Weights of a small transformer language model: 701M tokens.
Each number is 200 + 20 x the weight over its row's rms, rounded and kept within 0 to 999. Layers, rows and columns count from 0. The size before them is the row's rms in percent of the matrix's.

# layer 7 attention key, 256x256, rms 0.224, rows 231-255, columns 0-63
094,209,235,190,186,223,198,220,205,194,156,243,213,200,198,199,223,145,183,184,174,214,172,192,228,193,176,225,198,200,194,218,184,226,170,218,188,206,181,207,188,199,164,201,167,206,212,224,196,203,194,198,214,237,180,203,248,209,204,201,173,187,224,227,196
094,196,203,190,206,224,217,216,211,215,211,223,222,228,196,177,218,180,213,210,216,192,172,183,233,225,200,200,217,210,207,200,179,192,199,186,193,152,175,182,214,206,216,210,191,185,190,207,209,204,200,220,206,182,209,209,201,155,203,174,208,160,212,198,186
089,196,170,232,173,201,216,196,176,159,248,216,204,223,232,210,233,200,207,196,189,176,201,176,214,194,188,179,195,219,218,197,200,230,193,218,203,191,205,217,193,208,221,187,177,207,239,184,222,166,206,199,194,207,194,209,209,168,195,205,190,212,187,177,212
096,144,194,223,183,194,242,203,168,178,200,198,204,195,199,217,193,215,197,162,207,181,193,207,210,173,197,222,182,232,210,186,222,204,174,186,193,183,198,187,211,204,200,188,206,203,196,224,190,204,192,200,166,235,192,186,204,200,199,206,222,180,180,218,150
112,208,254,155,212,183,194,192,205,222,200,193,204,202,235,186,202,197,210,171,201,200,168,200,193,227,219,176,227,188,233,178,194,212,202,182,199,232,206,196,189,235,179,210,172,197,219,200,202,209,188,170,225,188,229,181,210,225,214,169,205,168,184,238,195
098,173,181,194,196,200,211,205,189,211,186,216,199,173,214,222,213,201,209,179,187,203,199,181,205,204,160,191,191,213,199,192,177,229,196,203,188,217,203,217,205,197,161,239,186,203,234,188,192,190,215,201,226,202,185,216,215,185,206,201,182,189,207,195,164
103,223,227,193,204,193,192,182,202,180,210,192,206,190,199,216,191,166,171,247,213,188,182,191,184,191,174,197,178,204,198,220,150,191,209,199,174,198,187,184,181,183,213,209,211,214,187,216,194,188,217,196,219,174,215,194,199,147,197,203,158,167,190,141,189
103,199,225,191,211,215,199,199,228,220,190,225,173,262,166,241,213,182,215,175,205,220,213,244,186,206,199,171,156,192,218,222,172,173,184,171,169,200,200,190,236,181,219,181,194,190,183,202,198,191,190,184,189,188,218,159,199,163,138,174,192,172,182,194,180
104,205,187,215,179,194,221,227,210,176,205,186,192,206,236,220,246,210,188,212,220,202,198,178,181,192,188,216,200,193,255,213,229,213,179,196,164,187,166,225,194,197,237,196,150,203,205,220,186,215,184,206,192,205,207,201,203,182,203,197,203,178,187,195,175
116,193,211,175,199,221,184,196,201,171,226,195,202,219,184,212,214,173,197,237,172,198,172,179,201,243,184,212,199,139,194,212,209,198,201,194,205,207,225,189,214,206,191,191,185,205,202,217,198,199,198,180,252,153,189,186,232,199,200,228,199,190,223,169,211
102,181,178,216,203,212,210,200,214,200,160,161,159,219,160,176,170,177,209,173,219,194,197,193,199,192,165,204,198,222,225,187,225,168,185,203,208,205,201,237,221,201,214,192,214,203,207,150,201,177,183,161,176,238,222,210,204,192,219,210,200,194,169,170,180
119,202,190,173,207,209,170,194,212,218,219,162,187,181,220,189,210,222,218,174,189,197,167,202,219,207,219,198,250,229,203,172,210,184,194,155,216,207,215,189,158,172,205,209,229,195,186,207,177,195,179,172,195,227,206,189,228,176,180,200,217,221,199,193,176
079,222,248,207,202,196,197,205,210,176,224,201,181,179,179,189,209,183,194,231,181,188,187,165,214,217,204,193,196,186,198,194,192,207,203,196,170,192,216,170,227,177,216,174,221,187,201,227,204,165,198,210,200,217,197,211,221,207,197,208,159,186,208,150,230
086,167,178,157,185,208,181,204,160,205,218,212,200,196,209,175,217,222,212,184,183,183,220,202,207,192,237,201,197,201,188,170,190,194,172,215,240,183,216,186,207,186,216,190,217,176,207,172,194,235,220,204,174,193,222,203,212,154,173,164,227,210,213,224,201
087,228,169,219,204,208,191,195,238,179,230,222,217,244,198,177,203,215,208,215,201,189,193,231,173,187,216,206,200,202,200,198,219,224,184,208,200,202,229,185,202,236,220,210,210,205,195,179,207,214,187,215,245,197,198,201,175,203,198,219,184,199,207,171,220
096,182,157,213,199,165,226,201,214,216,218,178,197,193,215,207,188,143,234,186,216,201,220,173,176,238,200,177,179,191,183,179,163,201,227,233,188,219,219,180,219,189,218,194,197,213,193,171,203,191,202,212,230,212,201,169,202,202,196,217,182,214,240,217,196
109,193,196,217,226,184,198,223,169,191,209,194,190,166,172,198,194,214,183,203,221,203,176,209,227,195,218,144,217,152,192,182,225,191,212,174,201,245,197,223,193,196,222,199,193,182,213,188,206,202,214,205,195,197,170,186,271,218,195,165,174,181,168,214,211
090,204,216,257,176,210,185,159,227,186,247,187,183,180,194,200,216,225,180,205,219,184,236,163,227,204,177,168,221,188,218,207,197,180,192,207,199,174,192,172,204,202,201,209,193,206,193,197,193,194,169,190,179,198,193,204,176,156,180,176,231,258,180,198,216
088,203,189,218,206,184,197,182,185,188,226,207,207,199,204,198,182,173,168,209,180,196,173,186,205,201,224,185,183,223,197,219,214,219,225,200,218,201,195,200,220,198,190,169,183,160,223,174,194,197,225,179,195,204,178,188,195,201,230,209,203,189,214,208,219
092,212,217,225,149,209,197,219,192,213,212,211,181,212,198,214,202,200,235,175,217,198,218,179,223,148,217,171,188,186,182,207,220,241,195,198,189,224,199,178,211,202,198,194,219,174,207,184,224,187,186,188,213,213,223,196,206,210,193,173,192,193,173,196,171
100,184,186,216,182,207,204,194,205,200,163,210,210,175,231,197,236,177,224,197,181,216,213,204,195,240,213,187,204,182,211,193,196,164,173,198,182,199,187,203,192,201,204,185,202,203,189,213,219,184,197,192,177,218,195,178,169,239,205,223,216,223,200,195,217
099,203,226,228,211,177,222,212,190,118,175,163,198,213,185,220,203,194,217,174,222,208,132,182,190,163,196,175,224,203,184,226,178,222,204,229,188,216,236,208,195,179,192,222,206,192,179,204,221,183,201,191,245,202,201,204,207,188,213,206,202,199,219,202,196
104,209,182,199,201,230,186,204,196,203,181,170,187,213,181,196,194,218,194,247,210,161,173,220,200,195,197,183,208,184,186,209,226,185,193,202,178,200,216,211,183,159,219,210,211,173,188,164,202,227,206,216,218,190,174,166,199,223,207,212,198,159,228,215,203
111,188,189,194,185,208,250,165,203,203,221,170,214,192,143,222,194,215,204,250,214,176,201,168,157,179,221,194,201,209,218,198,191,182,195,211,172,197,202,218,205,174,203,203,191,206,192,225,220,178,217,182,218,198,176,203,196,202,217,229,216,168,195,171,184
094,190,206,206,161,185,221,208,213,187,232,200,208,211,212,180,225,180,225,217,208,189,206,207,179,204,200,202,176,199,210,235,191,173,161,203,221,224,155,213,216,215,230,216,216,199,183,225,188,176,202,238,212,227,201,215,204,221,207,181,205,214,179,221,212
# layer 7 attention query, 256x256, rms 0.228, rows 232-255, columns 0-63
095,173,180,181,224,212,206,188,178,193,204,218,192,221,180,202,190,197,203,214,187,185,218,171,192,209,236,168,224,182,191,226,213,199,214,197,192,205,221,194,222,228,194,184,197,197,173,199,197,254,190,227,189,172,178,146,199,170,197,195,187,207,190,223,202
091,210,176,190,177,194,180,213,201,234,156,193,205,196,206,193,213,220,197,219,217,213,172,182,183,197,186,189,201,198,219,217,195,218,203,194,177,217,175,208,212,210,227,174,202,200,191,205,195,193,176,203,209,196,200,197,175,225,215,210,156,208,226,197,192
089,219,230,229,178,265,178,215,208,166,220,177,223,176,208,149,203,200,162,191,237,198,218,203,178,207,212,184,189,201,213,215,186,194,207,231,187,186,197,198,193,183,190,235,191,181,196,214,222,192,196,242,191,217,224,186,183,216,215,211,255,212,231,169,185
119,163,202,163,191,223,198,186,176,174,208,238,225,190,193,181,196,186,187,202,216,210,176,203,202,198,231,195,183,181,201,207,216,197,180,198,186,210,160,181,193,181,168,213,196,241,187,211,199,160,214,186,203,192,210,189,179,228,215,225,231,216,226,187,186
103,193,211,178,232,189,220,198,200,215,196,188,197,198,247,189,171,178,162,173,250,209,206,210,235,210,179,179,208,219,200,210,210,174,199,217,208,206,206,203,223,214,174,208,164,225,190,181,240,204,182,201,223,216,189,156,203,226,191,206,198,165,196,221,149
094,200,222,232,207,203,188,196,217,255,191,170,197,185,193,189,216,172,220,196,211,204,163,172,200,203,160,223,207,202,185,187,161,212,213,189,185,207,212,204,195,186,224,194,189,179,193,188,227,225,217,202,213,193,217,207,210,196,203,216,191,184,216,182,170
099,184,176,195,185,204,215,209,190,213,204,231,189,229,185,213,178,231,203,205,224,177,210,217,222,194,172,200,191,192,229,211,224,160,189,225,193,175,199,172,196,192,212,194,224,176,199,176,218,182,180,195,183,149,175,201,193,205,188,195,196,238,171,205,205
105,199,226,229,217,221,182,221,255,192,222,227,163,171,209,182,225,233,190,190,209,229,227,189,208,205,198,171,210,198,215,195,223,207,199,189,194,231,199,187,214,197,181,179,180,190,216,210,182,197,209,211,207,197,206,162,194,235,217,212,167,197,206,217,179
165,189,196,226,195,212,207,204,250,176,235,229,207,204,194,196,203,220,215,167,248,208,181,208,215,199,210,207,184,200,202,197,185,188,223,202,187,235,188,195,188,163,217,228,195,205,173,210,204,202,201,187,185,224,231,190,224,204,217,206,197,187,175,160,200
081,234,184,190,194,201,230,195,203,167,205,221,189,192,195,213,188,229,201,219,245,184,209,198,219,200,160,232,196,215,220,175,188,201,198,228,202,266,239,207,196,164,196,214,184,191,200,228,197,202,194,178,214,224,185,178,234,190,238,171,201,185,166,205,206
097,202,183,173,212,209,230,202,191,212,186,210,230,211,209,199,221,218,185,168,173,187,216,211,209,258,160,207,200,173,213,167,205,188,202,199,187,225,206,221,216,221,227,223,168,186,210,223,188,200,192,162,190,191,191,203,214,197,180,196,175,195,203,181,197
073,167,232,234,232,209,189,219,227,219,207,156,187,251,207,190,225,199,243,234,200,209,203,155,176,203,182,197,181,200,199,211,227,204,238,220,166,163,185,210,206,207,163,191,192,179,168,184,210,190,188,205,188,209,213,186,190,223,175,212,209,238,202,212,197
085,182,216,210,212,201,166,207,182,204,200,164,213,169,203,203,223,205,154,214,174,214,227,184,206,202,258,210,241,212,226,202,172,209,179,189,196,202,226,174,187,179,199,222,190,200,190,182,170,189,214,202,234,204,216,191,209,211,228,166,194,198,199,192,195
087,173,196,186,204,205,219,193,206,141,178,191,172,224,192,200,193,213,217,221,175,218,232,228,184,157,202,226,218,178,195,199,207,205,240,183,197,203,186,191,214,173,220,176,224,167,183,201,217,210,172,198,194,193,198,193,181,186,230,234,215,210,183,215,206
100,216,176,202,204,179,205,193,205,191,169,190,205,206,204,207,216,171,189,196,178,221,225,182,194,165,203,214,210,228,191,200,222,203,215,224,197,156,202,201,199,238,178,237,198,168,189,190,205,186,198,199,181,176,196,210,152,201,196,201,204,213,195,215,145
098,234,226,223,198,198,219,200,240,199,219,192,192,194,237,185,192,213,213,199,208,220,183,226,197,206,219,208,198,153,172,211,215,198,154,179,190,234,231,194,205,192,191,213,194,177,208,220,179,198,204,155,184,194,189,209,206,210,199,184,224,215,202,164,234
085,209,214,223,217,194,196,222,177,208,235,167,172,213,204,216,196,195,180,179,178,195,231,177,186,224,211,218,208,188,213,191,205,229,211,233,175,175,217,194,213,196,194,193,201,206,193,219,197,256,212,213,199,221,196,203,203,176,205,195,222,192,210,243,188
080,221,222,194,178,236,206,219,215,193,206,203,225,225,201,210,196,208,200,201,162,196,219,174,205,163,192,202,196,149,192,185,184,209,162,192,222,247,175,200,240,233,180,194,199,199,193,151,163,234,213,209,181,192,184,152,210,235,196,215,224,209,207,207,236
087,232,175,239,187,187,201,198,169,236,208,238,214,175,227,206,211,186,199,190,198,193,174,227,205,169,217,190,184,222,224,196,220,167,193,194,227,197,240,192,175,211,195,200,203,216,218,201,216,224,222,195,194,197,175,201,172,209,200,179,210,249,182,187,210
105,216,229,213,215,174,209,201,198,156,223,197,183,232,217,185,197,224,218,191,203,177,155,211,216,204,220,158,251,207,230,257,213,186,194,213,207,216,218,232,193,220,203,178,211,207,192,199,187,195,192,231,212,178,183,202,216,176,212,194,219,246,207,167,223
104,204,181,207,205,227,221,198,207,186,202,180,178,186,172,176,179,199,239,174,226,204,171,178,204,236,189,198,213,187,209,178,157,216,195,203,175,200,205,221,191,179,206,210,188,185,210,213,200,209,205,184,221,214,183,167,211,222,191,200,182,209,199,191,239
092,175,229,175,192,197,190,197,229,177,175,197,175,193,168,223,190,213,191,270,176,153,199,216,190,200,188,179,212,193,159,199,176,199,198,158,198,228,166,251,197,222,205,188,162,204,192,189,186,187,229,223,228,225,188,192,211,188,204,184,192,182,218,197,208
114,222,217,180,187,232,179,199,187,214,248,205,203,167,201,219,205,167,213,230,200,170,242,217,167,215,182,191,191,203,222,175,196,217,224,179,194,178,170,194,240,215,195,184,200,231,161,211,162,182,208,179,182,204,162,237,194,190,208,210,191,174,187,186,173
101,200,189,217,245,165,188,198,205,194,187,202,189,235,195,201,207,208,223,203,247,162,199,232,198,216,193,203,202,207,172,193,243,165,196,217,220,223,182,172,196,231,205,167,230,191,216,245,187,225,198,214,191,201,211,181,210,182,241,197,188,207,205,171,203
# layer 7 attention value, 256x256, rms 0.225, rows 224-253, columns 0-63
083,237,233,250,190,208,202,178,210,206,213,211,210,217,193,200,202,226,176,220,203,185,213,185,150,203,195,247,237,207,215,175,215,195,204,224,213,204,230,207,212,205,204,192,215,215,205,223,203,224,212,169,212,193,218,205,173,196,207,212,160,215,198,214,183
087,210,211,218,185,230,164,191,203,217,208,200,188,184,208,221,224,178,184,231,184,224,198,217,184,199,174,177,203,209,218,170,196,197,194,176,166,157,217,191,175,214,222,230,203,195,157,185,204,198,215,197,189,200,253,177,196,174,210,183,196,213,190,144,199
081,196,187,206,226,213,200,171,216,180,184,193,203,250,234,229,172,199,204,174,202,213,194,194,171,220,180,225,230,202,192,189,201,209,217,216,169,205,192,196,206,204,196,179,210,206,192,210,211,183,206,225,206,197,201,237,231,207,218,201,205,198,213,193,222
088,216,179,213,178,185,182,174,192,203,184,204,188,233,206,186,217,214,196,207,193,219,202,180,193,207,194,201,237,190,216,211,194,164,207,200,187,185,198,174,162,213,187,159,173,231,172,184,231,206,210,220,216,204,210,180,146,191,170,227,275,190,214,222,209
090,174,211,193,188,215,198,200,177,203,213,239,185,197,249,194,220,232,212,199,166,237,168,190,182,237,191,231,182,195,192,195,180,194,198,195,180,216,183,152,189,209,206,161,212,205,185,207,214,184,165,196,183,201,221,195,201,212,165,195,208,218,203,239,192
079,172,202,219,204,198,230,229,222,183,199,200,216,173,199,208,207,230,202,204,217,185,207,189,185,196,192,195,191,170,176,200,189,206,215,205,228,195,180,210,186,200,187,186,190,241,195,207,224,227,189,234,195,212,184,202,216,213,157,247,229,215,167,210,184
089,174,196,185,204,172,219,189,200,183,210,193,181,210,188,211,197,145,233,172,166,210,188,204,201,208,204,161,195,177,237,177,225,198,187,197,202,220,207,196,190,181,233,175,224,183,205,187,187,208,188,206,178,210,231,203,185,186,189,205,237,215,207,210,185
089,214,188,236,193,205,190,200,206,213,239,207,219,198,198,181,183,220,219,235,174,199,206,221,203,196,226,195,169,191,183,198,190,160,231,186,175,219,203,196,228,159,238,215,203,189,191,229,207,203,200,202,216,183,210,158,214,202,159,245,222,242,196,197,174
088,226,189,220,198,205,202,187,186,184,168,173,228,237,187,227,204,200,196,210,196,236,204,169,219,232,185,205,209,220,193,221,186,142,184,178,200,199,194,209,235,197,194,208,184,272,204,178,202,203,215,248,217,213,217,202,187,204,192,169,204,215,213,185,182
089,184,185,213,223,195,190,205,214,182,195,165,231,200,206,195,193,200,231,214,205,188,219,201,193,184,185,207,205,183,197,179,220,220,239,219,209,157,211,219,202,218,186,195,202,201,178,221,208,178,223,250,215,190,187,189,211,210,195,200,195,233,194,177,204
086,232,258,210,188,170,178,170,226,202,237,226,204,204,212,193,225,215,233,195,176,214,207,193,174,221,204,201,190,232,210,173,215,241,201,218,233,207,179,183,220,223,161,183,191,176,225,246,183,205,185,199,211,202,196,170,233,209,181,194,199,178,199,201,205
087,207,189,237,187,199,190,179,229,204,255,220,192,214,167,189,182,222,158,179,186,204,214,178,203,195,211,253,213,200,216,194,216,207,194,212,188,188,229,212,238,228,213,183,192,162,244,192,170,201,214,206,200,168,166,188,217,196,227,256,220,164,200,179,172
083,179,211,183,194,215,188,224,220,189,199,183,189,180,179,216,186,212,160,202,241,211,224,205,196,208,214,216,163,222,188,217,217,234,176,246,185,182,193,243,195,197,193,172,213,197,226,183,214,224,198,211,215,178,198,194,195,209,143,188,202,224,200,208,167
077,207,199,179,178,175,184,207,216,188,211,191,182,188,242,191,206,203,194,214,188,195,171,202,161,203,202,172,229,217,180,210,209,218,210,200,200,193,215,187,188,194,172,210,217,254,190,215,198,197,195,184,219,182,210,234,202,226,213,200,234,192,179,199,211
086,209,175,194,183,194,188,206,197,180,165,165,213,183,204,248,170,181,194,184,236,159,231,201,186,217,198,211,217,216,161,224,229,201,209,223,225,190,210,188,218,202,159,203,184,176,224,193,188,223,203,191,215,193,216,162,228,193,215,202,190,194,209,180,203
079,198,224,211,162,194,205,195,240,214,183,153,188,183,220,203,237,205,192,189,217,217,182,221,188,194,221,219,191,199,173,188,195,204,202,245,224,217,150,209,208,216,191,173,218,214,224,223,209,173,191,196,160,244,185,203,220,207,201,186,220,212,214,194,201
080,185,191,202,215,198,218,235,190,174,219,205,207,228,176,181,201,237,201,156,196,155,179,198,218,214,204,184,187,220,203,185,183,197,204,225,169,215,221,184,182,188,205,224,195,188,189,227,198,201,251,219,156,192,166,213,182,212,212,178,206,207,225,203,185
089,190,233,166,194,188,170,193,224,191,190,201,170,192,227,184,206,211,191,184,205,216,174,195,197,169,169,192,196,198,218,202,151,203,193,210,203,194,206,223,219,200,189,195,227,188,203,266,214,190,228,200,202,183,186,213,205,208,169,237,200,202,150,221,185
078,193,218,194,229,187,167,221,228,202,214,190,207,211,190,208,231,217,179,202,195,182,205,204,206,212,221,209,248,179,176,215,183,180,228,201,207,192,189,180,224,189,193,206,196,214,198,143,216,199,182,214,215,219,194,219,179,227,202,203,193,198,191,163,172
090,212,198,138,197,213,180,210,194,214,184,167,221,162,231,191,226,220,190,210,193,217,220,194,173,200,214,169,184,214,215,200,223,221,192,216,228,199,222,204,232,197,161,203,211,207,203,234,198,199,188,220,196,194,197,190,187,169,239,222,186,196,202,196,228
089,195,202,176,193,249,199,201,189,191,165,196,201,201,207,251,194,201,226,202,189,211,210,202,202,192,178,202,212,158,230,190,204,180,193,230,181,190,190,238,177,177,199,212,149,188,154,187,190,174,187,221,186,204,179,177,174,237,207,199,211,233,208,190,236
094,231,193,217,191,222,174,184,180,208,189,221,230,199,197,164,179,166,213,170,186,209,159,202,177,230,194,223,222,220,190,198,235,217,204,214,213,216,190,205,233,211,228,226,237,206,248,231,186,181,214,204,216,216,184,178,213,176,213,163,225,206,212,196,201
081,198,206,214,184,207,178,201,199,191,195,201,202,216,211,219,186,209,190,199,212,198,210,199,223,177,201,251,171,201,227,224,228,157,173,177,179,198,227,170,198,181,181,203,196,155,212,175,228,197,208,208,189,195,173,208,207,157,188,166,149,193,207,200,246
085,204,232,238,206,222,209,180,209,251,210,193,210,185,197,246,179,191,231,217,195,198,219,165,217,221,204,193,208,194,199,167,176,194,199,196,170,176,187,178,164,190,196,212,189,220,174,154,181,192,224,170,214,216,157,218,142,204,195,226,192,180,175,198,185
093,170,195,179,199,163,190,216,205,215,191,223,179,209,185,173,180,174,195,196,189,179,189,211,224,198,227,196,172,187,220,232,240,211,216,237,220,195,190,204,239,229,198,180,192,176,232,192,187,227,164,198,224,224,199,197,217,187,201,203,195,170,180,200,185
090,224,202,233,183,210,173,204,214,207,183,183,223,179,199,198,178,207,175,222,204,192,174,230,171,215,179,189,204,168,191,208,195,204,200,177,224,205,177,189,194,233,211,217,210,224,212,219,221,198,190,188,230,204,195,184,244,234,236,163,206,173,233,207,213
088,193,201,188,185,195,167,185,162,213,206,200,192,184,200,235,212,194,211,196,199,201,202,181,154,230,216,189,215,222,217,199,172,185,171,201,208,184,213,211,232,204,199,205,213,196,193,233,209,207,232,208,218,213,171,177,227,179,196,163,156,196,200,190,200
095,212,212,165,193,198,175,248,210,196,190,190,218,159,218,220,153,217,206,226,221,197,188,199,225,222,174,201,199,236,202,217,221,191,183,192,199,211,216,209,196,212,220,190,200,202,223,219,218,176,189,200,212,204,225,192,184,210,201,208,212,213,239,205,229
081,218,188,185,205,195,185,208,225,211,209,237,164,209,211,183,167,226,259,161,198,216,196,232,215,208,231,208,195,211,246,196,184,218,191,220,202,241,185,209,194,200,200,187,221,182,180,155,214,207,202,184,188,171,214,208,218,202,202,217,161,226,220,181,184
080,174,218,200,212,200,182,212,182,187,202,220,215,207,198,183,208,193,198,186,201,212,263,213,205,214,200,207,172,183,206,209,210,214,198,210,226,196,213,180,197,215,178,197,220,200,212,165,185,186,237,199,149,163,201,194,221,208,204,209,187,188,164,202,209
# layer 7 attention output (transposed), 256x256, rms 0.208, rows 224-253, columns 0-63
094,206,168,182,180,230,193,185,198,229,225,181,224,175,241,205,168,164,191,169,221,216,216,175,203,207,186,200,198,217,209,202,182,196,202,178,198,208,236,167,222,191,215,204,195,219,180,204,188,171,203,204,158,170,181,215,162,209,201,196,230,230,176,180,188
092,231,193,220,231,186,228,200,209,178,175,208,204,207,193,171,190,226,192,201,232,205,250,199,178,211,190,210,207,195,178,195,216,187,208,192,219,214,215,194,222,216,196,201,207,194,224,196,207,174,184,211,209,242,194,193,196,181,192,193,185,173,217,226,223
093,219,178,191,220,170,202,190,173,217,210,188,225,193,179,210,208,176,206,205,189,173,198,203,164,203,167,160,161,195,215,189,190,160,188,193,215,226,180,181,205,176,182,205,189,179,211,206,211,188,214,227,199,192,191,176,179,188,261,218,216,183,205,200,198
100,173,220,167,229,181,195,198,166,204,213,202,181,192,200,192,202,177,218,207,224,211,174,214,178,185,177,178,151,205,191,195,204,162,191,234,222,194,162,214,200,204,213,194,209,212,179,219,216,138,164,200,200,197,206,213,246,208,205,161,196,193,206,175,193
101,204,202,158,216,203,209,162,223,218,216,201,199,244,203,194,190,200,168,182,217,179,220,202,176,173,171,214,181,202,202,206,196,216,224,210,203,225,208,274,221,214,204,231,193,200,199,193,177,182,183,182,203,184,197,204,187,201,213,188,177,215,188,199,202
093,191,194,210,196,192,194,208,166,199,180,229,160,217,190,157,206,200,207,199,209,190,190,222,196,214,240,193,188,224,213,226,219,182,209,192,182,222,197,173,202,198,181,202,234,178,190,185,182,234,160,182,208,207,235,188,214,192,223,188,187,215,190,218,200
099,196,201,179,187,188,170,195,175,239,206,226,195,188,224,169,228,230,194,209,230,181,196,228,188,167,220,187,163,216,205,212,228,203,195,197,229,208,196,249,178,223,207,229,226,235,217,217,217,181,215,185,220,207,214,238,177,197,193,219,166,200,205,189,190
098,191,180,186,201,208,206,180,193,177,180,214,175,192,206,184,188,202,206,189,161,203,220,191,195,212,176,207,238,216,200,172,200,199,177,218,192,243,198,181,192,210,192,227,177,188,216,180,182,222,198,207,238,214,182,230,190,212,216,177,196,187,202,212,217
094,190,222,227,209,189,210,203,187,225,196,200,196,189,181,186,163,206,187,177,198,200,180,219,169,200,206,199,219,209,203,196,231,201,210,188,189,191,196,187,169,177,189,155,187,160,191,215,219,210,198,177,222,186,188,221,264,209,225,223,194,148,225,200,201
103,231,205,230,183,213,219,235,177,189,185,216,182,225,225,211,242,221,190,161,213,214,165,212,187,189,204,217,210,223,212,235,222,175,161,186,189,212,212,175,195,202,189,235,202,229,215,185,205,228,163,201,215,162,233,203,213,168,232,202,213,189,212,218,158
099,191,187,170,199,197,226,215,231,188,183,204,178,186,172,191,192,198,162,190,245,169,201,221,224,166,182,169,201,235,213,193,188,158,189,205,195,179,218,222,166,190,222,188,209,201,197,185,200,192,206,188,202,158,173,221,200,166,234,200,222,194,188,232,207
101,174,187,192,210,230,228,225,172,207,223,161,149,175,206,226,199,192,220,203,182,172,208,210,218,202,214,161,189,217,174,172,153,186,222,205,177,213,188,179,193,181,208,248,182,243,189,222,195,208,169,207,182,210,210,196,185,221,224,192,222,161,201,175,213
099,169,186,226,212,180,260,207,209,186,184,217,183,185,228,197,214,168,194,203,158,198,195,177,192,208,220,232,221,210,190,201,217,202,217,133,195,177,207,163,209,216,185,225,185,197,207,217,173,173,185,188,177,218,186,230,192,219,215,209,191,185,229,220,212
095,176,187,229,199,238,220,206,172,214,232,230,198,184,148,216,205,191,225,180,203,222,194,200,238,201,188,193,167,213,207,226,194,200,199,222,164,203,197,196,203,173,223,182,187,169,199,206,242,221,176,220,186,184,209,212,205,162,188,212,160,204,186,245,180
100,194,234,203,208,217,217,202,179,214,221,240,220,204,168,187,185,193,209,200,206,199,178,181,218,221,170,241,215,186,207,202,198,187,207,179,171,202,211,199,200,216,189,207,187,217,206,178,228,141,187,207,196,183,181,243,182,194,209,223,208,226,188,218,176
095,224,209,181,217,197,221,188,197,203,226,219,211,215,223,169,213,188,208,226,224,212,184,140,182,189,183,202,207,220,223,197,200,181,204,179,226,183,201,166,204,194,192,210,216,197,196,204,188,232,238,176,194,160,235,163,177,196,197,205,181,195,200,202,215
090,235,190,199,193,227,183,184,217,212,177,186,152,228,205,156,211,168,229,233,209,210,232,184,203,198,164,214,188,188,192,197,200,206,207,183,207,187,171,210,174,216,199,215,193,225,169,201,216,204,217,205,208,203,212,195,209,205,172,224,233,192,189,210,193
104,196,193,181,180,176,228,215,207,211,215,211,210,218,192,227,187,192,224,177,192,189,222,180,179,240,213,220,224,196,211,250,245,214,206,183,161,195,194,200,206,213,224,169,221,224,228,169,174,209,191,187,207,220,193,184,184,183,232,181,196,205,231,175,186
089,201,186,227,187,186,221,194,200,199,217,218,183,194,222,199,170,166,215,185,197,187,163,198,204,160,210,196,181,179,221,193,221,199,194,196,212,174,187,181,169,203,173,202,212,201,178,196,166,228,193,196,198,187,196,195,217,203,205,182,185,195,193,226,179
098,233,202,268,187,190,191,197,236,182,218,187,192,241,180,196,223,211,193,176,206,186,176,179,207,187,206,205,173,172,228,194,205,230,225,204,184,182,237,197,169,202,229,242,211,187,221,213,201,208,206,198,190,206,208,192,175,181,166,174,218,216,189,208,225
094,248,158,243,198,183,210,223,228,200,197,191,215,191,206,201,234,191,172,203,217,226,211,204,211,182,213,200,179,199,202,197,176,193,175,204,215,213,188,190,203,194,179,205,178,194,239,204,216,215,219,206,223,199,208,200,219,188,216,197,175,175,203,245,167
098,204,198,164,166,182,230,226,171,181,202,186,200,230,210,222,188,191,219,212,221,197,207,225,195,195,216,191,226,189,222,201,188,217,199,200,178,196,227,212,182,166,202,197,223,187,180,208,234,210,184,218,167,190,205,210,200,223,189,194,194,208,197,211,227
094,208,202,205,194,224,213,192,240,205,185,143,193,166,219,178,189,207,221,214,200,213,174,195,211,231,155,181,227,148,184,181,191,226,218,197,187,214,170,196,220,229,183,202,156,178,197,205,175,193,187,183,224,189,169,170,176,202,205,188,201,182,214,188,222
089,217,184,185,193,198,176,200,210,191,206,204,194,197,173,193,187,229,195,209,211,186,209,191,209,170,253,218,176,191,202,224,201,178,183,225,202,174,183,215,211,170,200,232,196,163,219,238,200,219,181,201,182,164,236,170,248,216,185,177,208,198,173,201,197
093,194,212,163,190,241,234,190,202,219,203,212,218,166,202,198,200,198,228,196,183,195,173,199,189,195,195,221,205,213,154,208,207,218,190,240,193,232,204,203,228,224,193,195,195,215,197,198,192,207,209,167,217,194,166,202,178,206,204,201,195,215,188,237,236
107,201,175,237,189,220,190,181,205,184,194,211,192,194,168,225,208,195,195,234,193,171,208,203,170,198,200,212,230,259,187,166,218,181,221,172,173,186,237,240,202,152,217,167,182,199,179,221,184,187,222,208,174,208,218,223,180,186,196,220,178,188,189,214,217
100,236,217,236,231,201,197,197,223,201,170,204,201,207,171,191,160,187,226,199,212,206,202,203,210,175,210,203,181,213,189,224,211,213,250,234,202,203,228,205,201,216,211,175,220,212,195,210,185,208,164,185,219,183,235,210,203,193,232,212,227,208,199,193,212
103,223,234,227,214,205,185,183,193,199,210,162,203,241,189,174,220,223,167,215,210,210,187,188,206,220,184,200,205,207,194,219,202,183,163,199,185,194,210,176,189,213,195,209,223,190,191,185,190,207,195,206,200,177,178,207,249,204,215,188,218,187,196,178,214
093,193,205,232,195,218,210,161,195,201,186,211,218,181,147,210,196,238,176,229,193,175,197,226,219,197,207,222,194,219,190,202,216,209,198,164,196,170,205,221,203,228,218,226,172,220,159,209,158,201,199,205,223,252,200,226,197,238,212,206,209,203,197,204,225
089,197,233,190,229,212,190,210,232,195,173,164,179,184,210,202,183,202,192,196,178,190,215,213,174,215,189,191,189,182,244,229,195,173,201,201,193,213,178,217,239,197,189,196,217,198,219,250,184,219,187,186,211,224,197,209,212,232,189,241,188,207,248,220,188